Weights of a small transformer language model: 32M parameters, 751M tokens.
Each number is 500 + 40 x the weight over its row's rms, rounded and kept within 0 to 999. Layers, rows and columns count from 0. Numbers have three digits each. The size before them is the row's rms in percent of the matrix's.

# layer 5 attention output, 320x320, rms 0.0462, rows 163-319, columns 200-239
111:486465535418469573570528497510546482548432480416488468506474479489463422543582511517416481492544452572540547569457437452
108:570552461522503594469489499499530554501534459544478527522465469436458501502515554510512536513559489450515504506499501426
101:508439541508528510480522523483537461493482456495526594525478527506591470533470545551538483490457458582547418519494584507
108:468494523544474505508555526465527514563484473509533497441508542462522404443476544513582506500545479462519548447590517460
101:399506537445507534437581524468520511532497420436484543529514451598488430483560491483483458532517508542511515545574469496
100:422499491522486578475541511606472487542517492530497528491523510498466479526453502579505500529574554524493479514510519532
081:476496413479524519504595486517514521506511571486502509484572594509474464442504474479486536602483492478509514533529511523
097:452474503539505557506516593569463488527513500456477479473471502445509512472580476487435516476454501498483563523505560478
094:476464494559529449547473508612536514503541519528391519542499510478503487467497498546472554472494493512596452520441550412
117:441557516545476529505520546492499535459562464473456438484561456442521575502496493505478448553541551432433446460511431475
096:506475563520532592505616499527501478500511481553454525489540511459518442456508421484514503563541504448499500497515523458
090:550504446526543510471481518465486522486553424530402561532493469453483495507455458507487539527500529488581435509434493446
108:537527499449557415430543430464455534500517525508556472427527525543495534529514533454589477554494485538525526533524459537
098:446542527522521482549519507473501502411566538539507548539532485543572574506457532513505431508374477512549486478509591505
086:517538491495536513531427515541478488457509453514489559533458521509531536521501480467508540543497550517481508522496544462
081:451464473492532535542506556535493444466544508538524504574547494464469519378445476465502507592551501493556461490462507377
101:478543519568536503477498543518480556556494533576535460422528525447545476479482527551495453519479474496376498521541532473
098:443532558569543523443505514556619523465498600440443375389493478469566485475464500518497535469593536537470550488485507482
091:459503550560597527485473549527500504479506510533505493492524601471528529418498474584532495528507453539499507518562525454
103:509480473455565507410496487458529467517418513523569476423536485412495447482540595519504499475514530504506500477486489520
080:539521498424554521522457475435457472527473471479526548535434521491493452527548461439483523469529475475480470520485494468
097:462483437550503541386570536521516450577407537487492512520532553459533481443412551492512541463522420453423531529539530493
094:506535488455518513487547519454473507506564474551531500507560511549451477470464513476525487519439539426502513510487487530
101:491559520455470414500509440440468509514498531492571515488541448529465502501525523463506490527460507467525533451544501503
203:510518427444459547495440514501501441523437448520485499562513508464482509452476490488466494486508535563431443441419404499
088:466513528515436448455432531474541501562542492493456502485496508490495472477455436582471495519527589556493481511463462509
096:454492519538403458571521520505517498464481490479530489478437536462423475554536500545500516448457561480512539447526464525
099:554546514494474496450488485536481456523490466462506491545460569503419518542456512533484488520458500521537503470460511505
078:463488513566477462531516502483558484528520602498434515448444483511524497476491531556480483554433479556468527461491466491
110:540516476479475461475468548404494519459537507593492547454541543462518518522537519486565525492485524471550517543511481504
097:532533507546520427505526456467513490548480491481527454513491524520417490590488538551497456494510478439518537558491527481
090:574551511484444473417512481447541450498519468511506457458498557425487495487521495519560513539477494537502467463430503504
101:532545408473455539501402481527538479523468445545499515529540462494509491547532527474496517505541474548451540473470486465
093:544541470447502539470479512488497460479475573502513522407455545560517545456540571466508509496560484493536515528512504563
152:550529537492586452549509509484531564430455508504568499482558499465529498492507437522528447552498434447530499448495470455
100:474409504499472425525488526525479461508553532515506505577531494559508585553548496588506500481497516561547460541479562533
104:517511497517517501429507515472524462506472500525558541564482532494561501499503503494530519508527467486510499488485499478
095:502492476479516535475463538479455440463510518447523533559558441462482493569557514530512518498548491491530576515512536399
092:512483499538472487548459482499481538460403543528534539542455475504492474497473588391548493441504515530504576491473515429
113:419450451456578456497509540500515495576447479384501503511540465505473506500533532470492558473549460478520546507546510513
101:503497512517475538545478540503573491516478459469534462508503541521511455499485506537460408555515463540439498435473518449
087:491468492448452483561439516502504497557479518508485551541463564428468521496505508433470491442470572518543517554469478511
105:553526520489491457520530471497514456530496538427518458492510511519479488524514428518476498433496504524481552471500456546
119:472507441519463464478467492430518423470561464556452518553434443488398538604484528458535467550493505416494547483501507438
103:505441516517453503538590503481547568512492480460491482508600480536435474533454488445439459503477530449539496489552472565
085:463463494524475542558508455526533552484488508527506533441502472530430522516498556500438458503466480520493458535475501515
104:552545499431549531505488515444435518492445529507555394441429481480497542575532528491546477464519540475469509533564513572
100:513558512504548544465484449484482531509549472522493475506482512453509553475507444453586484513481485518491502500500468497
095:514547542537462495480470496462461547449556465547464453540517473526498536511417545557474532491424570506520492536555494543
096:468592475492451561434437544448522513455552492546475538450503579494561502449492522483582447504518548541517498503544506485
088:485521516528521468452451487451471506525536542479448479503499480431460557500562506499465451487500568527477478536472453482
104:553539576495503469484523433406555488440439542507569499495507497464526410509498480587530397508517532531469532483497459480
092:537425503494556503503471485528446530471513485529466500535507461484505533496497431471445481505477471435501502459495510501
096:503521559501489464465473546508472501554546624472481451454493534533507491539538511527467480537530466535412511507524535486
097:446477530518496567469536483487522501482524484476495467518464539501508598558454496508446487422477461454470506551481512558
105:531459516471478400500601473501515525514451489488557459484537504462486449557542477496506455499548476462511512469578415552
095:473542567435490480505511454485560469496448456474522519556436495515483452514428600520487361504554479539511479439500493499
088:557588524474518467493471477490511507535524490491424534461472458535523501504560448476595568472501483494507484485520463443
095:464509532452521515509531492467525462453479539477546469473381452511485483513529534433481474496536544454453542517502522458
094:501553458494457495366511523520516459461449459523489495532474498478566557439436469456511502438443489490506531536525484583
095:475608502590456505454402402572455522487494499558528574502424526507540546460433474489566467544530524525547476545520578465
101:479545458515464502413511548490422459512513410504470558531533511519503508493499536489542471507496483529413538510526515499
090:521571525517494479512460483560480540460486552464529430468490441531467510496463472502459492455446491434460582462555430548
107:481495468539492455558510488551487467403470561469462445539500426517492495556453530416470530466584539478473601490529523435
103:524456522472553477558545536479533512488583530447487427499496491569546476530534470513445482436505492502458440560456487536
108:558486464433480493448488498448499447531471438468508477535525474520383460518529548494519513536495436460518604472524435413
103:492504477470515542405561524469474454517527548503567388494547543558536504474512486522543511558495407507509507498476533437
105:468457493533486490582491503496458558456459482452510459506459509514562478479415508533539468528519505488460540465523529524
092:477499485560473508529501405487493448504505467472548573612471518481473559581387569521580428466492538524537500509451500489
095:534466491496556523503466561440462550482386526485585489516522444392546489441573539506531498375509452505551530420495489443
092:561450421467512508532495445482508495555414541479530505546447500462495525451523522469526537533533479452500495485424476545
095:526535474488493531472499460535511517530526525494477481484494469539542419428537482460463504564539439460526562468496410489
087:506555464437499519537439521515498564502570439538454463552471489500418514489485379444501538555513482470445424470551472434
098:497511476522482496560466508471485503524541545508489429492468493466471505531487501508480487468421637505502446471457517515
087:482415508423473519527526515489481519539472453451501529534534463499499446479526534505517465477438534530492472484511473540
114:426441474469500499482536489515445475538560565566481485478510546453459416527466505419485522556515501417526489390569472476
098:466521478480482506452546495493473522482432490578515437501482501473557454502498499483522485520479530493480460467520495506
092:437439574508468494449467534532583550505545529455419530512490456542599490485515438452528480472498472592496535544491508494
096:567530471444440472503494519430467511413540516544542537564496476546463540518418492478463470497431571525532468528478482509
099:480497495515481528501427451493460537460480511450490392437487473579445535507470528557535485471509537527496479544466512556
120:539522496492435499485464540412487505539491462542444455517464492457533498489481588517450515478513525477454441486432459531
107:489463542513556519466558532540410464495583495440594489498553513527509504514392538476509413500564511486478526480569505499
146:527520524460440446439509481488521562518400485494532522537544530457519531456534533379504442518462451454513573581543537498
090:493538502479462509458459464455533482481539505514429510445400538440519530492535466482542521480506481438482505524481497487
104:517441491593525513493451498498492519523503509457531385492602506467453611483559491561496477506432495508470528591391503532
113:495567495539495452541448444522527502494504559494459464426458485491448487543533458558473473521516475467464498491525421444
110:495499575543448513503442550531553554444457520530468489447458537478397474508492516475424514470470458519466492511513474511
104:532556453510484421517572478489455558562526549572562451467536489547507467521405535509461508534475559433524469525519479551
098:474486473442509501501524473476470480480422529575557541527466520451479539508535561419548492517534513483563511448458516490
101:495481544509516545569562538463505500477480434557511514558530505548538508513474510525510483517510541529425409474462514534
093:512509503467518580463497514491566538480555447515505460571554441512483523543529466500476539445522516543527438516506483544
096:570429480561493482489477474553493481552452479496497458508496431431481516552551617506414503441401448551483556494419612471
092:425489464458519498503522571456523462509549470482444513558529460472461481473491556518461471508479506535572560516506473433
112:461546554513515469503510420494516560418462543472492500478489508564583486516490455458586441489541487498466443496548442566
088:445503492464526557574517512521498554524502478470490489498521505502507500465564389465495563414530544453513449468524499487
114:454488510479584477518521517437589513506467508466570516557572526463457470465526479465490520488504394518554485465529450476
104:450520446470452549500532483526409454505495482533440519624541477530457483521532540504465523475498537455527480569524569484
110:568628531481505465489508452537486556514526493538523464468479483526510474554424518439576475620583435454485522495513454505
113:477547503437397517460576485467576412476445555384511514487534628539535538495535539500512481523565472529511499457482465575
095:532521504464479504509462452505516500520497482520513435508509520485516521454521470443478541509447469532535466490478467496
089:519487497506466486474489511481506460488471446498543512509536455444478529497524528553490542494487541545582479514544464530
099:556522457563510472490508422532585458525543585440498489523485478514486539531517556525522563529489490485489550570465502499
097:500514532527491456481499480496538489497494442475537497493491537586524525518467539566537446529524451547557514467467510536
100:484530579591503485563559417456521492402486468473516505518533475496506511511407518520544482475446509464562497494532496510
090:448464604556508534485452446567491484506517550493395481514493551482544518464464454442478504468433423577482496573475514493
097:509424496473555536502486492472467533471577445518456450532550442567473565539531520487560512489466526496480502525472512466
153:497475512479495509480533492413497549394541556514466507402501478528520530489524513460534503477522551453561505576529578537
092:546533504483516539498502459515505515571540459463511529499463486537523579450522494509517482494509552460457482495509472538
089:538496492491515464537512475501529499528543530602481548472537442437428445555514471511471512542558522474508483508496524473
096:512549418533469459485503498485490579486549582451531484470473520480556518472610545534540541506470453467536556504499444558
106:562519482496523464465410508470499491490515531456475530472492523482541513447431511539442472550480514519477489510478478509
079:556514449411529523467508572529415496582525491467533496454513565483502465461517537505443415538510475377483493505495471456
103:508433533506464484505490509514487459587434516508505480490463522460469467516464576522420488517503507536531525525507448522
078:548468504466506510466516494517519506530478535639480554480488488538463456488489547513523500537482493508440539570506560476
095:524486502521526442519489475529518482526426610488511416477541541532523456518530428502514530534557428462469492522485435538
090:546447468466518558462481554549520473516503473534435477474526473474430494468532533456458523545479475474508516474537525417
083:570579512447405574533440478502480521425544500498502451548511467485464446533490509398470534457499466445536502512602481442
096:464510467481502517485496425533453532466450539526529458494532440514456530476486573513458526459537473482557462529502525459
092:505426466474520549518507527502511504620476527419441425487459451437494421469516578514426528381546508500460515497485523527
088:509478456461484487510547509495445451514529534519449459500546441496440488544479514454493548517499507465569498479546484479
090:478506475480484531476469519489496503521460437466489495473462474499461484506473485450514487420472499547455534520449491580
130:554503525506513446499558500434564513453517467500469516554553431441579479497532476481550502430548505442543400421490450542
088:516478478484546500564496540510491531493519535525545551503471555439505467497527500486494483491477447507478543525502591514
099:516466432479538433546545469483469538467537546419539510502497492528506477519570475534525519496467591462514500490520490521
080:417510483549516544473552535497480492550525481476421475506552469433542589506460524530470502455452515538446545465535491476
091:448529518558483505503555471472535531536532513471579512510491439512593517487404473552483472502486541490400456461552515562
095:453495542578559482458455481475483519438521532493509446418457486481533506508518547504493460498501498487467517480486516543
109:577537475524529480522541509507518511536478552515552496422501550487531445518526495550523502524513476508481517497529480462
093:491456420520544470523469464543552482519552441506514566500531471465505530539491462477481515549455539485474482552477511507
088:502497519492516490493575449555456462459450491466482510492468524532453407568443466526479481526524470513572505470525556486
089:573491560524492495556548480532459528458531499547498573482572471506482453541496456545534399504541501565521531482538496471
101:559445439506514459517498523460549524575469477588527471490507519469559563520502486519429505445418453514510407481443485525
097:463511627510455494430489513537525478556491571505462434472438490404510484469490441535464552492482517478481482475493501473
096:545479470532467481482481478539535479554543498607491476483436523436386498518556508450488588483484529419498487541480537497
084:513508498500497511489460477474518503484462527478486555476486529466456498515563550474515543504484473507529515506473546500
100:495490482521445580485513502509509466515487395479530613546538532570596529531421458563538499564491477543495453486497626467
113:498482528480434526457556515498514474507420476492408565487441438506475422501485543521511491486565451552511530542499540504
102:459500462520447499486459464475483470527566530477512524471493492516502492546555522557569509505500533560490531483576487511
129:567458533494567514506543444513497448492499450546474587554501538478528484492499468428582471599525413428504505485483557438
094:464472471489497558421470503530463480511547535485513523479512530544524565493500458403557609495461490573447492577453534541
096:529498510463509476579462506509499521473434488520517547546506483498520483507420523520564510560614511519563478441500512491
095:485432528485550411560519511542518555567531532509500491491498467478532510517499444554419552472432555453447472487531465574
089:484433491379485443636568495546546550550513537465462500472436511523510465494547444452436540505518550499498456545537490561
098:498566491477467563496521454486523457464460507496514519511469532497524455445528508456567535471532477506587555482502492441
097:542535577553487494466483466476499473463533497462485494425475535477477541582490536535489465541451455538458521537518527507
084:530532488494461464512536530528513509553525479505484571480466492576540495542475469542509478491499591526496530473539445560
085:510539486494561555499447496529532492468508493490475493467563469488577486425468538534503456423420502499491419490507535507
090:545504533488563454438532455519446491517452515481513515452567526477521482527509533519562441540493502563464557482511540546
093:463438491432531504440497503481458490531476502511512543542492462461469499433574432421515530399533470497500510538485515451
096:470496485503472519509605467511533499491531543496413542513527435528468453531534423486477572481519515466514506485555521471
095:596468445514464500504516499527546521501596445540502499532559505473555541464457453443511586553556519440458452533487466527
098:509454454491457488469569541507497496422473551490481502491471494534406521530533565497484490484519513496509543547484564551
089:506477468479496512504499547505474555467455450554544480504524451585511459510383585498505486502531560492547432465501495562
116:524509548450503520521467496487560476481496451463545426433449519524451474497522510566546449510535508530567468513510464520
091:458524488455498529469508504485539470523538465508480554499476389461477557466533507480499476481518488497446542422580441456
112:492406525490540420463518575501489533472458554509500466438498495496540487581553459449519516404535517486492565579495549560
078:534495496460496486495544395528578457527516501474548463551535519533587498531554439485508503533559430517514443544473500463